From a checkpoint of a small transformer trained on Wikipedia: untied embeddings.
Each number is 128 + 32 x the weight over its row's rms, rounded and kept within 0 to 255. Layers, rows and columns count from 0. Numbers have three digits each. The size before them is the row's rms in percent of the matrix's.

# layer 7 MLP gate, 704x256, rms 0.193, rows 515-518, columns 0-255
097:077066115073051089082142135085153135188143175105110071093099144130126122149151103080155116163103124089159148105153063128099116078136199126153147149103087142108097114150100138104125132094168134111120113149142098138141131151108091051108125102137179179153133193119132150112152077118129148143121076106197083068121134134084163174155093168142106124116140173190136146097144147126111106153084092064124094115099081126128174119077132122172092073113096158118098091086132115129078181140163072123099107156177180117120094137148148058106059180137045125154140160161135122133088155134133149165204142135126115085115104103125098151111151112138145157107179091134168163067160182071116141089128141124074114115121102098128138137104181158127107109113135086198164113157144154146130133191120096
096:103138179113097169068105167109221082125125122154119105110139107068170109100113193188057131096117161100142106134139112116098150125138050132191134118103156119166095145163126160050159122092105167064120123130132108127117151143104098151080114055131162158080152082121128107175144128097115150167152099167125128111128074126129107062127167143112098139128129116138174117076090112124090149086103138165097145140112122113122150146139156083115119108118146118168143070140086136165118018181154130136135140098135102146129119162054111168109138089164124135079062139150133113163088133091168165070077118076089155101094081133112137132175141164092135130122116178097173098150096128148150119173140124106083152112085166124121177096134133113067146155195082171109147110099105132179063135078111090
097:111131136076109197132129150124076165143122116118107166180168065199069118085112153126168073171114121095092173138117128140162139143143176106105084135141092060105093180157127093143147151127088111135114119138120105208084137134130146083155123116107136094102126107133123150082134218111114144074073123107189142109100136076112114129085100100147107147067109082174105063108066134142093109124117131120163183134108023088129114227142114115150101144155119163104200195117137132074143167074169131098085143118120130124113171162120137160121159150096107154095125141091116128120108130136095087134128107130150095092091203135142139055163126118141121092151058089072156124079126202120158093142124129154094106110163149163143132091152175139087127150100100143135137158135131143149151110089147153
099:084132097104159090093161043173098068068128137121153111098159085124142152117085126112091143153138188163138104127102138153130116116193080109135124076173105119092065115154107116131161116142184156125101189145150137067121071057195137132129129159153152156152113143188054103167087087135146155146143098087082122117135163157106106127103137141154164117165110163142106114142109134094174168165149134160141083161174113112106159086122116144134163160193097129126139124191194099099140178144131134102101140143192216133137149114101060131196164145089121153157148082120095129102086168096130142157163096108123107089133081068052208143133103085121127140148152099150145065140164133102203124099120097115129135155105141116101107126106123144145133120118162142087165140122061133150087126176163140
# layer 7 MLP up, 704x256, rms 0.205, rows 515-518, columns 0-255
095:142172118131097093115103134079101139190116144071091186111110117174092101124102090086173127149128062200140127097150114148125137149115149159148125100061127120133103113120111130116103145162178154173095114090119134139146147075158072137117141126111157182086147131145094162134095130142094178103124152156162157080171131086196123113089096186153141113106130144151168067140165197081108105145117150112130072134165048179124125144090136090084092172140131055126118107177082133138133157136112135148151102124098120108141121133131138172093071119087125076144155122154078173148090188135166124098111150098116107109157126121172148171092063035083122122158110155130113196174100135179109177117143155130138089000156166104121160119125168156147183106126114151161151157126119159136172118128130153
093:147151137160145089171165094103133132152120132132099084147146108132156128125183098107050199120085088116124161106090159101155135138116181124127180106133136160123193145081095161114107106120169124108151137121139156159074166178129145162102166117117153098159142116114068127129050072139142083059180079157136150083071129137085115146126130098062146083161138095149157091130103108148127102120161105160167101131168103151131149106079204130089099159144164124084168088152190110140117112094108182187120140095109094162131145140134160137160160144091151107142180125145128079104116080161116103134098100109123137088123057155134033129120134098180124118154153205096119072125157053125107133128127139081138158149168123090107171125141132080158158137187144091135140224148126085172162082093144119
093:084127118131156142145065116160089118138070075114071155104178109111076109121189142164078099150120154096093132104127152087128154100046137166175143152177042102139118149125134127116196171178118147144103059137159156156159103130120146190115079133130162098074088148126114164108135122148123147182107183158128144163122090134109120141162142080073076146088158151170095116110073125147165110079144132122139156129103040112140157155135169197150144198107141173131105146148130167093143082070159086140117139101137129115094115120152154103165168144179134137159133116162118059100091112190163130126100123134162126181143166129154083091127128134107139199052113101109135136088060131135112100174169116170088117178161124130143105096149099126093137083087102085121175147137097138158128108083159093
095:188137093160108114154159142110162123126121157086169101138141156098067139155122121088117121122097174146120086130088119158140152111182138103076112101165114184145132130126220138163147087149115178091108155150158143113200201125110193109132094102162158124086097115123133100091140092199039172154116097079140118158117132117140126164099196112138150157168141147142131156110193122094057114141168138122113087138159126082126159126092153111121108198119154179060120129158142104124115103080142180083132128062172099147080117143100061117140139117134132166114188086112125142130117147096163129123101162082146159125161099152099174074140137110178081162096082186147144140161103117141149111113152084117136101119138126185104117128101170144144147101141240144048139089116079106098096126151152161
# layer 7 MLP down (transposed), 704x256, rms 0.194, rows 515-517, columns 0-255
099:102119117173131183142123131113123120052186139115084058155063140162145130106062091116109160205163085129089149141124161172127111111124082133081161144131123126205153079126156131111138122147097170150103206090127169127106207141154188110112156159177117128136109094142146113124156103155094153069120126196134121181143119110167189063198117093120110165106129127106181158157113116112133148117128108151161113139126114107164145124118093113099150128112132119187110155159160127134132112053144136154169178124148148150096099088166117186165126105111186142133134134121059101140154110166174139172080078140131134069131117152116087127132135178138108158161114130112052100134142109093110127056202218182084113089152139115132136160189130095148101156124104157120082107113158115141142088177125149
097:120139160088174125096123169128163155147145165091091157137159162111136132125149154125140138075074131119114096098121087119075164053092124073177088177107100119092171149108124146094119063054148175130100128124100096115106210073124162129150146098096195109113118129207160196176109120148106136161102205134169149148094157151152146120163124086120093166040108136167113190071069115111106142097119117091078079138142132167126124076133096144077077091130150128178135072125094171099159155092137144159131120111099159144161096116059090155102074128143164092148109107129152125179205150147145139120133100104126139183150107154092114120132151113113145162126136126121096097170124189103152111173134132141102155151120093177099098135133115195114135098152131132110080152145183130079108058104096143
094:158100168149096127171116094164133107130124141119153159161096139163138140139138119103116132150160184138121118142087089117141108000067120156099093106121092151183156110169144167141139129142125139144071140156089185093105110156146121169123170158115167145110152127103117172137148138118129132154132122116171141095157117102203114126089161146106135127182138129107107115147175106079148130156146109117106127144180102141134164114169120095169097163141073107123159120141123107064118160136139130126157121118155124166111139204136122141081095118133127083109111148076141122160131135111124132127127131117088108087136130123143111089114117150110113116177132109100096143111110090134108135120166123120119128102116136129144112091107184130124127133156158121138188143000123099123150110115111161